config.toml
activation = "swiglu"
norm_place = "out"
qk_norm = true
init = "normal"
init_std_up = 0.0312
lr_mult_up = 1.43
beta1 = 0.9
z_loss = 1e-05
Each number is 500 + 25 x the weight over its row's rms, rounded and kept within 0 to 999. Layers, rows and columns count from 0. Numbers have three digits each. The size before them is the row's rms in percent of the matrix's.

# layer 5 MLP down, 256x704, rms 0.0561, rows 80-237, columns 88-175
099:511582484524510471446510470486538525492490474495545487493543487459501474541489485493467497517524502482520503501504488526470500474488523488457508545527497494516515541516541502547487517552553526520508458533502519451482525504539522511503524554499518551484468473491490
098:492473470496461516516442501464470506475517478475498511491544488523541526507445469499482487497490516450523489513487531487448525509527522510515478510496532544478466512522519533494488495508499477475437512514503525517506547519506506465526532503511498513465470471500492
101:496484530436497495523532544546512505494507514457483514540528499500498493532521483472455509479450498496524523494486546450527493532453523489457488567500489538551500492435475471455524517510492528529494453504497467499524473490512488527499513471539467510487511566459503
099:498486523513511527471505446508519481510453519543497527486527513534521492488503466494475534487514464483495531449510477457523513483516557554540503480516518481540487512478506507507488524485477498505470497508448531474504485498505483527518503510569467488468525509494522
097:489517521451468500537498531529533509487498524478470514437519489497530485505479536516521493492508528529440482498503476480511518489499527513484533494505479499494474477491500494515513478502542502526499487526518542539488513493483483520522516519510493528465510421574479
097:517529584523498508497526470467512511516515512512491497486514495548515509517492520508469504441507524500513540487511484498512464542491517495522496494506483522532484448522477521525503530504495469474489522502504450558508492519465498502511506537499513494504485480512441
100:526481484515516517505489471513521518448484524497506531519466491513498437457461468509484484514533509467489497467519522504502493513489524497528493491523531524519498441492542508514492473481470472505509508476530514486507462481504523524482523512489473499499545461479502
098:523519544550498524494516489524539508481537494479500483535458471489517499480514580501515505517490496513496494466505524490504515521496547513498517507495505522476553487494462510485538487475509504477503510531502503524513538512514513534527550499494515488525493479500480
101:518487503524506509478545542536504502500529533469516483519518461456511479517540532546482485479454500506529508469509526518563479521497535514487466521469473508462485522492534519537458492512483504486502472493465505536503499505498513559517508537437467475478476518461521
099:515485522487546528497473520476442470530484522499442471510471513518525495472471452545480499494505487480501485529510504473489504505517523449474486500493509527457513485497493473503485472500510475476519511515538522499534482487463509503450487517511522503481514475474523
099:522505522525484481468502501487558499508491556494506518492515580534537480470533486513470494517503491518510516487517514503458492486531527510548529492523513543514470501469506495534476489494516516505509524478508464505500507528514492517503543501515487506501530512465444
099:501531492493509475478473543525509535537516503504477509511464558526481502494484520522490478543501515493514485480527495512494529482478536539504509491479500555451497507514506472524506555496493503471525524514533445520519505512523489504508530505515490507510456505508538
097:500500509471487517509500527548485469487495498505462472514518534560503543458493496519497498491500457518522464448505528498500511523515532502517477522514471480477466466526464467477500507471531457471502510494517485495496506494476488511529504499489461470505476492536494
101:505580488459520504485518493518497514542504544450528502511512479472481516511502517518507529523497546514517514511519525537456483478500470500541508496521508564452488546494492495504526473519508512523489492522447478533477521469523519501545506484485491501509523455549519
102:505458533472514521506530534463510490486468512521533518464470514524424533473484552505471484506513504473456472476505528509506467488485547495496509528497519489464500530537529523498469548532504487510480476514502536462534511539511473482489532518458506484446498475505490
098:507472479513549516503449453559508512484465524543507457514525491483448475520518456491533460504510530489507456485502505525494481492522516523538471509497482532511508505520514467461486503457492544493532486526515490530498477500501512500485507511458507483509495475471485
101:521499452501504500458474469491488498499503516502454540519527513444477502504504491486483481478495474558461516519503521543516483510555476474476510462486479491534523541467552520519525544480491486540518519505518511509529527504518527500511470530525512496551539487568474
096:512518488452488469503500508475520492520521520563518485472527498506492498460479521516537473491468495489464490503519502529519557501513529487535544469496528470513489519481540503534508494519465488508547515517483535480475521462499477491529481522499499498489532496472504
099:516475460518477500512542524459455487551450477478509561483485491463499477497519513516559469461486499515467581503521490529509473502551489495521519514527530516435492435527494465550456471537519465530458467492501508497478543476510551505527465475500510515468507468477530
099:503482489512512503483458480463521527540479491503512470555517473460464507507514494504505538467554476498450494549488534483499529514506470455520430518516476523521544535522484486484458509510496507537543492495479531488528512490481477512495542479467486551480489510529490
101:518448518520484524496527506509515502522490515545491499528516491519494489469518514505530489513518477501509537472502515533525508556535536508525507522493501510508528515497516477473500518477464502440482530468532448494493483502495472486483517497501497514528505494476487
098:493506517495468483480515547495548505524536493478473504490537511464504512521465508478462472537500502562452463513494490487491486500470536493460542500545489491521467521476463471528489490485468557503505506499448525494497525569484545514477492525489482496492502458489475
100:479527503488492494520520470531521475522513506511516507467468514492522479518498456486486551504481532475523493467485503510509469468526535496529494475453503433502492504554486520494523490441493486447507534480483481526492507500539498523519511479466480521522481493482545
100:526467487513465505498455484531497489477500516463510442536537475527494494491497491469494468521510548513481509463502470503473497468488472500556475473549509521541501507467504503509475511500515511486480516508456485523494490485522528531517538512490529552496538502482464
101:517531472466522446500466502486509452504520491488544470510513528481495529453481475514522515487503469537527454561506496495439479505508492523485521462556493528499500512487493473499473484500518477531511526475533504501509488569524516494487534485498513475566460478489476
106:506489530491480521551504540495498502470487504523474496444484492561482476497479486531497486472499457504507550516497524490460486505504482463477510518511471518487459529476519517518499501515489499452498490524528489491509491544458495461453499534479482506431485529491502
097:523494526498483510511480532482513507518524535534503534511477482506469503501492512523489463452460505510471488453490505516526510452493492535479492499482536498494498463483467495494485528511509552492519509502459530499508524450489503501535478491544462496542516518534482
101:465499513499551500494520502455508502490502485476490455448475456474500475485495491495530519517505537487521531549488492508460447491487492528467565493469465490536547509457496527472519515509431454483540525532486515516530517515504502512452539529510468510511472510528483
098:484489549518480516502488507507486471500478495476491500475490470525470492541514498491504461482513507436506484535491501490525523501462504470494465508454496520551537553544497456481464511472536524490505485499454511431512448504516473430496538497505494480492547456492505
099:538470475489515519510471527470498502482521486504480511505544496465488479474503506511548498480463531527466487527530485526459517511481505461480500481484491533520526503514542511515513472517465509494468527490495509507468485493504506518510533513544523480554481451534429
094:469502459503482449501511551488554527526501508461510515466487509494481519485519497484483489436478480453480528509498463489500480500499489473472498482515514513496516536506465536486484508508462505502486478480501514509505529508507528484489499543501507493500520519502528
103:526502548484532467448495470513541483467500475456473519505511477510480493473524535510451503492534525493477511473521486506525521506484504498485511515523487535511478490516512486536504482551485529529529516478460544481476500534517550507487490489491474495482452503490474
095:484490521486470537494528499513505495466482503452461466545476495480489542543521502497488472506499476511496515489487518531506497519466477478518496509528444531524514513539473500493510501463471515525546444460468480538477508500505528534466490488447508507522485521463539
099:488494550536546501513484466464514538541511508517548505500468508457522453482527527520501538513511523504493488478491476480463500468514506508496491527520513516510458465469511483540511470476492513513506542488501478524541454426490473478480528506521478460509483501462501
098:529498525527493508500519492514539514511514476475509514453519505554504469511518511513523518494512498491531490497489466463479509542478509492542551519463489507480504528509496508528510506485492521524502485550519479461489523479419506494460501531497506492482528533493494
099:473516517495482503490523463452465493429491519508514539491463549460496495518486492486474501502479532489492510491479476480565473475488479523448516506507501453476498509552499509521500508460507511517499485501504506501500470464503481499471469534523514507489514499510485
099:495496462494513484504463498542482526530529522481507511512480471473519483527551480488527480463510466488537498512477508472510541527520464539509489497472446486509531518522474520510543526523499486514512475488466456480483495521469511461512481485481488511511505478482492
103:483482506504522504515497474457534513471513518454490472542482493499510504537498477496481487580490512453467511488470482470510492505505475523509513497511478538493489510503470519498518506524518484517473543560543493498529495526502543501496532494491515516481467550499524
099:523499491506489496520487518511509494424525439496500557513488493431499499508488511492492489497535504545511514473525487481523474502511453456522500472466499482506536512499508501518518510554525501520462539517487526476504484521465528509507489539491476471520527466472515
105:516497512533524503494462474488472465502512515483543446544495526491530464490504523529537493521526522511465505503527481498547520548541517514521474501468515493520479523503548456511491487533511485520470507497507493514531501462519514490492506526538510498514533500496477
098:511462522490506482491519500526492473491453499512484505526478493493489493438488493498487504500508472495520488494504531519494469495512497492459558538542499477534515521515479517494508535497518465543518519517500477501479483542492527486451537466507500494509494461527490
097:506516492498517483473526481498501488477515484452500511511513491530540499493479536493537485510513542535441507516486528505502470522536497503514528485552435487500498489500519507514515500494509465535497516508527524460534463470537477519538503523511514516460504495521485
101:470503516532462494497501481455486475521508506525455481493521502475500465490517453501481488497509502450520469503506489501468495458499484560494539497534492528536541501478509440475553489477541499457534503492437503465508459485500508514495514511468511523487466449516527
099:487496502515550544457513515488510473507522497493518488494532466538540490487532518505497510497512486523539491463492532476459492531463480496513509557474538501416540501502486457516507484526529518459504502456519527502501515511522507515496534512508499495521530495489526
098:491521528469553513555529500552459487504526501526454541489502495463540499511479479517509507503505464487516471501504513488491490487514512473482480525544503493531448496488506461499516509489512464479529486520524522539510513480503509536505513491452507484521501485512515
102:462481531525543488478518491523514484508519495503541482506507493511528543490490492476558473507531473489541514525460458543481488514500505543556483535532447478484521510512499474502518501483515490473505495508474458533475533471494466555515509557503497507507488540530519
098:526510551512515517498545496516514496493467449517524510501528570531496493509491504537478505491437464515489523478525434524464500491521548490502441516510501489465490484516512499503434462477496455475448515480510505522507539493548492503521481492482532506480547504541489
098:493465478482484472493464487482465488537548540531451476463444500511492512546494546464549502529502540502467490538489508468501549492507536459448463520471486547486498478502521486506461506533494477509493511465502503495507481415441495513465527524543505534515516470518511
100:476489542486527510498508510464510471500482485493503533500515453533506472511472467504490493511500507528498525472490452516502448479548536509481498498528507486526492468483479529499499483508518528487475458503476481534502473534516477492530455535496496509464504447514511
101:527512521501514500471454481512491481466547463500463479533491488456503438486494489478518481477473502492488549501497487462511485497521448533513502475529489497488561547518467518519518565486448489535499502508503465552518445493510552524444501560503513482540523502490516
104:475526487500501508522468459511526484499536481496498484472511481513495509491516481459478524501476470459493512539484485510506479461531510488518492544510517514496526482501461497504541540543484518450488526487440496505519556473517462462513500482488514465525484537496567
103:549505527493495497506501501519543491501517579502518475491505488532517469480507480509499502520493509520509522518518532489525504525504475484541538503503526552517517420502500479492484476521526491502499490534494479499496499512503545521470471447549510512507498501520467
100:479492486459549498496517475497511501448486484496492456484503466506491488431477442486527490505506505473551467478484509474531491485506532516502489503502458480521471483513446523486518480474531463486482504460556498506539518510536473485468482531507490536480478490494550
099:442512507471490460485498456473503495506505519475421518481490472507481515497488508488479516512494493492500509501484483490495512572438528448503553480524490512499476479491529485518540508501530486491505458542498469466490501454503480487452463521521510499508491526541394
096:526475505481520557529485477493471502480538542468487486492513490498513486483531552501530489511448467515481475576518519520504511505487496491538498522459498478488544477465573461508538524487476557479440515516473527499506521510528484464506516479462511496506541490518483
098:493498493550509483498485515475507522478514516464541498499523488494505482527467465499513497524546524491490527541479521490491524498511496441542527510536495537547473523507507520487477560486485586520471510494497480503447479504499502522521503501515510517486520518470517
107:428518513478505488486494494451513522535520531516499521477495495511480496515463479510535451529489478469512539526460488491511515498497492498497540435486497477481519522525514476473490493506471522486525469521514472488506480475497479468494446478535499505485509523459482
097:520508533512472526517478498519522482496521531498466508529520492461505463512505455478555503494516497542525507528480492525437512548529436476493533507493522482563500525445453515506483473511472491493486540487534476532485524531503496507471539432519465533465525540448508
100:522497554538475493479491497500510513466450507469471512519484456534497453505529487497494521478470486479518537477494474496509486463549488530564498519531527477550531425511470502447481489505497534511476479484477501481474478520506568522500468493471465498517477481509468
096:477543474535492500530501505501463501466492529490457465458469511495471513485503472486518506481499497513504504508482488477512485534529484474460488509483475443507475505536484460540498513474450525491495494461448502496476503466506490453498517545462512507505549485487489
095:501436525516491511495487481513530542516514501524519521476548518529520518509465479516535503509511485496477510488491558492548468502570503507480489484532491488543456501520527489500472501500438511474524455478500515491513528476466482504494428510519478478456530530494437
112:504477513483510518519472469535489466491446514481488531544539429536462458503490441460530515476506468526510518455476537506496483495590524531447534534511483471518458497491439543491532513474495550525539426479584513470466469479525507492491493510480461489490508500491508
105:480482469515473556518525491500507464497505504514516498506500510487503449503501484485486492483468539494448493482480510483537552487530529509523455536539497540527511544471467459482506497474502564496527495484517477448518447500502489461500474453493477493474528528487486
096:485499544522498515484466481531516502485530486500483539450538498537505508571454454501513490518485508523472494523494467489525519484487501495507515521494514476497523492509504485486511440494503516531418520495513507520499495496479464479478486472478490448455584530508470
098:513501523541530511473511516525520456502498470524518512518495485505480511538506528498459489487488523518511474492510514491492469513464477496497518507511502530484490529517455515527531495554454506465514485488478512539506445491533539507524505516495511445499494493498476
094:495473466495506503480492480568507526492464487487518492476480470523499487518510525472484491511466544480517489486489464525485507497509545479530526485504513494510513501499502512492494505482465469476527532505470509512488481487501487452543514474463502517533467503509531
095:493517486454578494483513520527480487545485497555485501490499492501505466509488482528513495519489519527482500519480498481523505469530497488483519543538452513500485480483538525490471472503502480514481483502489490526519535471466475546454507451545526496511515482530522
101:457509456515491473499516485492511519514453503507544492530498515502443542536502502490492523511517493498479495516498495501502473510521524510503478496471482480489516508494495487472490482532515510471481533465478466486491469522513479507494484480501508517500514526502518
099:513495469515496497505506480483463509512519500506506498526430477458489491509507513527516525520457502481510498504506515501457490506524530453507520482508492528502558497490477489513482480469531506559556545540539471503494497511484480531484531524556553468477493526479503
106:488505542516476498495478547513522477521485507495509478522533480493489513517470471468503521514485447445514540529471502461511485484534491513489479457527478490508492510540501515485522519474478486529495513483548489514497512477558530503481485520547507533508465488516476
102:491536452509511488489482493490500489458542528541503492481516445496502465513471506489528499470460493497504492484504544478475466508467525511531494500482528529497478507524493490499553525517508534536499465516522484509523533495457455499432488504476519546469503496503473
098:523508483489496514478526563517504488536492474507515487527481508520497490473509507495487494507529515499513511511507510537462507504501506501512516483447501560463478484514505473537502530492540481491459533517541525488516500535501514477473494530503506528487502549466492
098:498514481515499514469497476489462528504481484497548507495559481489484504511495503468495534510552516515465471506493546519470501543520508495511502494506458520531509495503482486478476493458496443512516516519536536515460519463497536474476476507489538479495491486510495
098:508501504549521516491466467517506483445537507493469491482481509465499517464493523489478510511529498551478497494505494555497529521495529482496488534480503489477490523410508482490451457514493496499480542489500507522493490506521469573525483517526512498519548520488525
096:534514496511555536520533538496488513476503487494500525484494473505522492509532528517476548523509500507506484502499528531493520500498479524555497483479535520508465505481506499474495540525478484497515518532488493502518512537492487454482515497500509507467498488486486
099:517491469455532464505501484454526534506533481480485491472486474510477513493496504474473515480507548457490501538501498483489507476502500521462523477472503527494510560524483509468512477514492555529513546491477456525534527475518516518479510553502475528505529496475497
096:530530539499463502466509524493498484470494531477530504523503492448493497497499527499492519480465533545479544480517506479527441509505499514531516521563502507486526523516527496503518477513456566524511452498500451539536525486507495482545530507482461525470478476526544
101:494473505485529479480505458435555437421514502508524469541457508483509504504496540503513437483486462525500471485494508493477563511529518456523482571500511517488501541481526540515533510493543474521488519474508496484492512498525532517523502495532452495468521502511512
097:507504536495505499536528484481486497534509505522434494493468490494544492465528529485518475475444511506506497474501438550533477511482490519518506499487457474490481489486518529543498519477505473467433525490490487515450495534482519483501471517472477484506462535535535
099:496533510498493518546497483511467472495534494484509479470470490522467500524490486505506497533492572480528500528486511507491453507499500506483524513525483484488510520512486480486485511444440536534503486483437471500515512535499467463476536529499465512529524471538517
103:494543539481432494503481501540469509523483497503514500510468490525449507487513504469516474522498469505523506459488559491537561521522466513432514509450504482487500481481505505522530544516549504454539467505535494469445460501510516468540524513498457512516472518469472
098:521514497501511518481468506528523502505488549512495502483471533516508500510500477481511466510451493544495473506499551513522565469505498519512539495497545499498518474466478499519517523485455480565497527524495507511491480473509507473532516499564522471506536498484483
103:503495503527522508491475476537501508469513547455486473486499524484475496468473470527487511489470471514440486457525525541481518483516522509509486531550515425535523512502498502519502516511491493486525517418514488547508475491498496552464550537533505524448487443486532
104:497487546518506481481482527476475536511482475499499475542511454485465485501484515482479481453497494528499523521474468513489532499495515520527540445551479485466489533467483473476509461508471516458463504573469506492479508471541482475463464495553510509498558508528482
100:492480548475500505489476533468509478541475496527516532497456532510516468503484454496482504506547480462499528461500488522491486460514469546495447497514515475476532503520490499536461503511502507486453547494508507532541509501486534530498535500526497509458485545518483
097:503494506513494520485568579503507471497512511523509495542489534500505524454513507520478502474456518479503494456514491485541507484466538500545508481510539486500479523457517457489491508495450446524527534477553485471514500499508471500492452487505511508466508526462522
105:524507489494470525529491490513459425501512500527533502467490520487542513501503550507516531437506525500481513481477476496473491489448495483514511536506493485526467525465532534494460491485516485504504513522531507535476516482477462504484484492484551469476475536507499
100:505506475511499495448534476504522465453503514527479474552455536450522511550542505517482493471520455519534495497497491517501527497469482474482425533505509487492503494466541505487461491547503499501509509480506500464487523524492494516494500483483525483520525495464516
104:455495456477511481455550553551498503494451472489530488513454531486490508485552565484492486559493525446512471494466509521545532462508536514503484485557455470521486511495519528491449514518483544466506514464497533474484501524522462501483471480514450468468529534495528
101:501510511522524501486473508497446498487472513518469499520460514480474542523518520502506546485447484499494518510501455503559540526513502524487479510453445501493548515507482465496519525463477495472563497502517505495492470502550536494467495493508487506502506496528566
098:494508506505533536505492506484522493473492423489530474489488473504514482498528512514515463535490509517482532446502441477558497511522525490500483539505499478519485494481472496520523503520484492516492497511455494531515488515515488519509472496538493494509460547474524
102:473510488424490482527486526456520495508536531503482549494513478465486498493451476461485515501451500539525470469466459518470445438513503511516482486488511466510520474524454519470530503451484467492442501551508487514502552512530480500454525480476483499505506502512507
097:496523482514530553553521532492523492496466479484475506476511475462496510523512529510453501493509505479487500528489507467502499519504542527461474558450497507485449523477492468503471540496458479524473500514463499495495548503501463492511460488511500458494534494479508
105:486485468471456477487473553536501538528481493561493495547491507509515479480481505471495486500480467502494490482463466441552509490488494500502484514483501491509524476534497503492527456440522504504486520540511522512516474519470487479497525511487490449499503545489470
101:509478531513454427455518475465496475484478529496518536471502493493506511463526460498495553461481499482477518517509526514488476527485472505518506529533495514459475519516513512513487514521504472503497454468527471547545489524487495492491520458475502502541500529491520
099:520482466474535530467532517518520484523513499500525432550517506557482491469540476529479452483472539461519510522494535493505469485475556471486497480509534490525478496506466541498480449551507491534468481494477502499504497516473510499523471458520475496514466486472471
101:515533458492479466477472498481487503525472534490515457467495494516509521544504508506502482518487480459483501491532544505504523456485514487537515504529491475531518510542498481517534515476529520519558475521515479496484498490478494512466514497495490489478528477503547
098:479568476518513516510500476542499492480529459515514494537496498495476486545536519489468499517528457477468474455487539459504499472540527527482533513499493515460498479472508478469532531493493529484483460496487498519520468502496529512540479488471478489493466495480547
104:524517468490508528510523518496529509514520546507520531501499522516486472532515515520515522484536514515491527512524538498511548515523475521455505519553507511495500455523506475481466481523503494507481529533490518528500498523490513505521479501496501483478542500515487
103:493507489469467485509512448469531487490470457467468513483511518486496538480512525475511544471538471524540524526499511521484503493502477496511527469485492508540509500501493509487507531498517485489485499494536521492515509512509484477476464498489499496533502467510488
108:516553500492491518504515499482536521495520488498474516511510513487529526499508504541506518510527504492473519457539501522495498491505494487531534494530518476502472447493530511508506489477467495510519515502460500528485479484460492535498505504492525460497490560494493
095:511545522461508501460556491515516489495511441533500514493474500496505457531488484477458482459488458481496480477489574501492505520472492501520484509445469438482462516484491493518522504507499490515490476508468462476441490524539476513525466487515492440504526488491496
102:540509450515462507466510527482485512504467511468526479504515520456523520490508530499522525480524541531494483475493515526504468466478474473528520537530507513511509494474500517483509463474494494487502485528497471484540491479450483479444521438474497472466505495499507
100:498498533486504472454517448527490446487494490449517491493519519478493532471556468497494524495501513544518515543499529498446523500466521454509493530499439502464484501493500527451483491539509525540496502482501518507493522533552521513531452547509484462515525477512515
105:479487499517477525501527471511503436506482504540494507505521573475546509495501548505486525481466503499467496474483500542478509464459494476500529530506519504534455569490532511516465497479488485494491504519484538499505533531482474472524469441532542478503499512497470
104:496519515513492492496514503457510501525493475495543483454477479500453482488525493519472539516538488492500478507504529527452478542482467499505468514464514540541479455504488460464524514480523456495492467498423502431491558472484450524496499495511507499534487487488543
096:516542479466437556491501465467502521486457507476491503460475463512523471480474519483477493516523525492575485492523564498500484518478517553524539504531527527461488513519495525527543515462519474478499484464469490525454461501492526505513511497524474493443484528483485
100:472508434522504483451481473523492527497517514502506477519504506506492469495452463504478498540495493488542496505481516548482506483464519483501471473434496506507477460473487571489465510483469482496486474561522489509499499493512527481505486441533501517474484521507509
099:521490532581480529537460502523475490495523507513477460481465481528525488470488500510542531512476482503493496477495488486479507476504482512495480496473525452477442484447453513516483508473466480503522527556497524486489516492456498494500524525524476493521487484481491
098:494498511500533554514495462582510501498512494477537471549539475532501513456532494508491511516480522471468503488494505474513515520490515502483454489503511516469531532522533483468490448517503545489474502506462528504511496460492529515511496495569522493514514503488479
098:499473509497555492526523493531510501497479515507513503508418498480519507520484535500515513509515520527496517516523533478434508485459483493465511499525477504510496469489545491515462476488509465505486527518465499506481547497491526515477532502513514457485530495506519
102:528434530481439536455526525517524501512481526516502540511520557539479485480539488501455527445475494465474497508530529463504516493500483474472465516549471514419508489485485511503526499511494506530511498485481525520484487513466503448505497440480537490464509474478548
099:442471507509485488529517488502531484460492478508493524487480544528452527481524482501485507518427523522475535501516515557496529557486497514494481461483512472510528496502488465521548496514492498509486485509535515502497498532453513477473484503475459496505480517455514
099:467496508528509478499541454520475520487483530472518487537528538483503469523537495478479544462503508469498473497508538487478473531493517493478538539446427498532509502489483483506481496504497527510519558528493466490544477503502467470510548544524515566518466490495476
099:481493460499451514504520504515482503532512500517492468527513486513495503527492459507488469513490538497547510489517533530495517537482486509517532494494529505477463462542482460488518516482484466454516534505475504475431499490510503500509504486491491488472494511459474
095:502463510474525538520510490514477501475542460489495488511467463505524544495519532491509466514482512518551531477518491509492493497449517477479531572477517511524510501491526473480506471500470565501494526480510504482548497497470519482537499489495504479513501492507532
096:495515486546508478442463518497505520492435497518486529484498469513518501493490493521465529519518570520521496513495519470472515520497498483457488520472492498451532506511495522509486497515456493517501471501492501513509548517518520511519473471479541523542530486503511
100:506498494502496508581446494476485514480481501442474487504493467486531506503499534520505540529504501476523481484492528474553493536531504507437538518477516476486496499538461479513516463513483512531486444511453498512498477488508456472512513493486474469456518502526528
102:494466497502485547519504490528500551503500499530475476513534506501520479499478497552520558514483530509504473491496449530454506516500506512516537489497530466489478495508480483522511499536508438502499510511510568511494493480500467465482508458471524503502479497478464
103:537521492465488505505479519495462491465469519430494486474497526516531524519536507498506500481458499501490501508529467500472509446481467513496480557530511536421485481463502509512559509539512502499498498492479493516520491490507527519519533510525497508470475517499518
099:541506500485534480548488514501518537487499474504491504526500515461483562528479506496517502510513484543502513455494500520505520541557490479512438512525468473485507541523482538510492544507543504515550495525501497531478526497494537526479477510520497556525503514495491
096:556478537498501491525509505485463469478476491529452524542481492549495492500514523478494434489499499482490517491527509511478507562470517512476494511498515495511537481456529486530515482519479472485466511502575482526503520525476544488552493519518472476506532474477447
098:511496445526511503481482473477502505506527518490483513511442490473519485496494519536498518552511498475504507517503511484479502494509547508549481489492508545477470466523491519469517459529478498497513502497477462483478484538506522472462488482512493488482510498472521
095:507461425495487498482461516505509457514537511523507495500489505520502486468520500489496427502514506494501466515511512510505513485539451501474502501484537473511457525493534492524512510512540487494547483516507538483471515477506525529525496542525487544521523455524489
096:485502552504491503478494524542529521503491507496553511523463484505474529472521555496516477491535443512462532493488519556485489532500491489448491504467514474538464535485466474486514512502528499481525482537499491457499461450462515535467496524510519496474529544503460
098:494499489517472464524487493518463549486522521502507480485504555507509477528473461508519483503544473517528487503501514518435487540519482508468465481492548499484550476444481495488522547504525452496544496546520485525509485467509524477507549480489487501539537521452461
096:507511501510489474508478488479462515507503521466500479562471510498499456533508508515545503536556495493519501513533494520536510510514464506467468472500508459524501495504489510507513501498516464507511464487516489529510460502486517482483527517461499535488510485476523
102:509507505453520494562496516532508497530514546481483526474533500494509524521522533558505467523507456484458525482542499495484463517515493471514505503541509474463455504543508504504494497527524490484511519494484516490499513478515489474516526518513474535514468500500488
100:493532532502523456486471492514536529495511466495497475493519487512486494496523493488506530550505468503488504476486547523485459523506544525508514495497506494506560535517434492482511447510489524496504502516518494491512428520492514495508511538529498525439523490505452
095:517497481543487448505515520488474523492523515493481525464469513518508453471496517488525451510493496517429500541504478493505535492521487496451481493483515418498513502479531538489514525466475512494510508485498516525469463480528491562502505526500438510481484505549499
099:503504486503488497505517530551503527484502486502507512488490476526477516491455495509478486489482468487498493469501494424529478504521472504504522490506488509497512444493526487497518586504522449523497488485516493487508505527493501519504496455523498495495526516495477
100:515459500493505509517504469491466530490531536517491508525497530497502483527505551518517512501553520502471494516524533492530485534503512477535533506505526497553525521504493467504455490468493523491489530500458530477518478456522527534470508511471487529545537476483469
101:511503488527443535518455497506506483504535512482474507462485526494456512480495525530487506514512521537505537494515514494501515505476515509490511504519491518482481512519492535493454523492502474479499488530527494476476470484520482487486514462459514447503545491487483
098:467477547496475506468506492504506503511504538505516548529515507505505473516491523488475455518501508530491535527518523521524497510522469508519518466493474520483482532527551503469481506535498478499529473494529511481501504500502491491445489521519485553531461481461521
101:507480491498527497473476474505507501520534518475549500497496477443515505509494526523489471501512493542467460516517507473492494479525522509492503516468548526523506500486503458496499487522478527484489472507464539492485512471489465509515485503502483463510524498493552
101:501530512485491565546479518514537480531475505464512474474514519493483506470470500468457510543491461463481493511477478490514495472542498561442520472534451486472454565541508491500513514492481507486510446451525474492523480468512479485478486490492512543521532484501520
100:487542517501521535476529532520517490486482481444525501511483510486477527565493536491480469496518544524461485516531524465505473455457503454488492487516491462472481536487507514495531501479513497483471479496481546492471523543535497483471521539461523464475461474501496
097:504483487518507481494447485501499472456458471465574496497564482507493487525507498513558536518523475465486478516495484529475502493503499492461508517502505467509492511512507505500487469543504521488505533483503485498526494498477486490525473531503515539520515511490504
102:514476489492512493494471513501513475498456495479480513523539532522518490518465519519530500484520478542480524528536515547475548504471463501543521515489530488517492496471515523542492461555510489473492515517522550476489521497515505514503459498473513506513489452525502
101:493460517507510463510478506534507482491561520504516521528466487513505466520512476471471483578514474510530493484466454494556505477527489508461497461531515480515510514521532515455532455519515470506491496478551466476565499488505456506481501529508503496467472526540525
097:490478516547498548525533504479472561499493487518464477491502534456525463505532502483526534492460531504495504501513525516462502475503512516541516467467499493530478526514499514536499500482500502487509516510503487470478525507497496524467469496509542489490516479504508
097:526446550515523491456501517485483498482505495497520552482462524489484485491491514501502503476450525470506535509511505479510531454519490486513556505545494517508480474537476509539525546499541469492545517488487509521493477532517517506514493530497515508495476528515501
101:502500528485506557505488533534498493535438537524500498484437494507552497499518521512517488477496499511501485457503484483511478556511512524515499506527484530467466540523509510513489441541525490511508426498504532500499523476458485468514506514484519472474502515504492
096:522490493490477520510549504468499506475503455518476538486473498491516505464518481551534504481484519535544538509490507488505501484475489478513506476516497523527517466483522505481490479467475547509503478505449503521519522467497477545469494469509544502443568463481504
100:493503470498516471466495496501511513533518512483467485488476525503502515479473479474486540522510493526497506547508454449472541520457484510516495483492482507515482479499508453512530495518494512509489510507505567486482477514500450514492528511516508506477530495534504
102:501499500496495525535495507519474500505476460481452450508484479506511474480515498494526528523501482480513522525492454540478506485510453515530450485475459467529479519492460516481470511493487517495471469456470520517490520490505456529509465447497518492509528493493523
100:509487531531547494474511522507528518545549484457470470465560509501520493475538496512474525515506503544512498522512502525458467481481504521501512471506520509493508526489462541528473461490483463486507479531494520534457504477497598521492475461489538496522509514536434
100:508456487498514520515522533461502484472496466478509507458506487488489463499518479531522532528460485465489493489510480438518491477497481503505526476532506478523488506523519472501516507523537494493507522516528500528461527464479449460475479511509507493452486511481521
100:515465497507511512531501509472493524524538510524491494473564497516513513523478505500526493506504468502494472508483549495461484525548457498449479477546507484521460501530499537484507517463533454492493495490495520562539493557493451491545507544483450507497483477505490
105:474478488490473490479493506498526484523496541484463496512473496522457495499509473479482481507477490533477513482495519482482525512516481497482538511482480458555501478492509530511522516473554496479515504496530516473473444482552466517510457493487499540495514525509453
099:494559477506458515498497468519522479504499508504521530485516460518508489540482511498507488524483498522457504478499474475464506478553445485515476502492463495480498543434501533490512462510514508503506527558546566471510515509516526497452506517517465496468501526520521
095:485499531496514501481500467506480544469502485531468444485525483524469492500478480503518521519472516478488442478505510512493515468489534528497577478479470508484512516500490440469534506496485510509528519510525497513471477516523552486506483546485526516527451468507445
098:499480543443501474530483495518476463517478521480514531508459473460512504529499510509551459501546502480518508513504536466481499445509509530550527515510528482486492476478503482514491471495451459513446491552488533523498524519470475542496509468505530547539502534516522
099:506488529472548482501458481527480472509477497545498460471534511531514508495517503489485460500501522514473446505491499495479529459500509529558522498505516536506466469509495487524495497481511506496517570492553521464520508528509542523507499543455493480464514536469501
098:478495490507474477496529493473484520480486486486501510513498489474498503504501467515507536493547508506469511527463519492484477498482512464503512521548459540499489457493496477471458513478524506501494491468477489531491548482556532515491463488475493524487513496533520
099:478549508517500480502472509474486482468484446459512491460520470468493505524472474501495529489498517518535478496512536504449493498522463508471465475481510501518513524519512464501521453484472510521529544481528464469474491496494526514507498490502510501514470474525491
094:528448519508473480499508544521462464533514544505479485437480521515497489492513485498512497460476554486474491477508556514473476479478540520476488511461503557488535470521533532464458521496515472433500448513521534501520484472502496447485485505497498495504510517497513
098:494497492478540517459487540499517489452530486472494486461537450489489478477557490518499523491447511468487480487516532506492477506520485511516552504536517547495540489487506522513541491486532508534495480459522539558541468470489501531493471536487528475479473484489494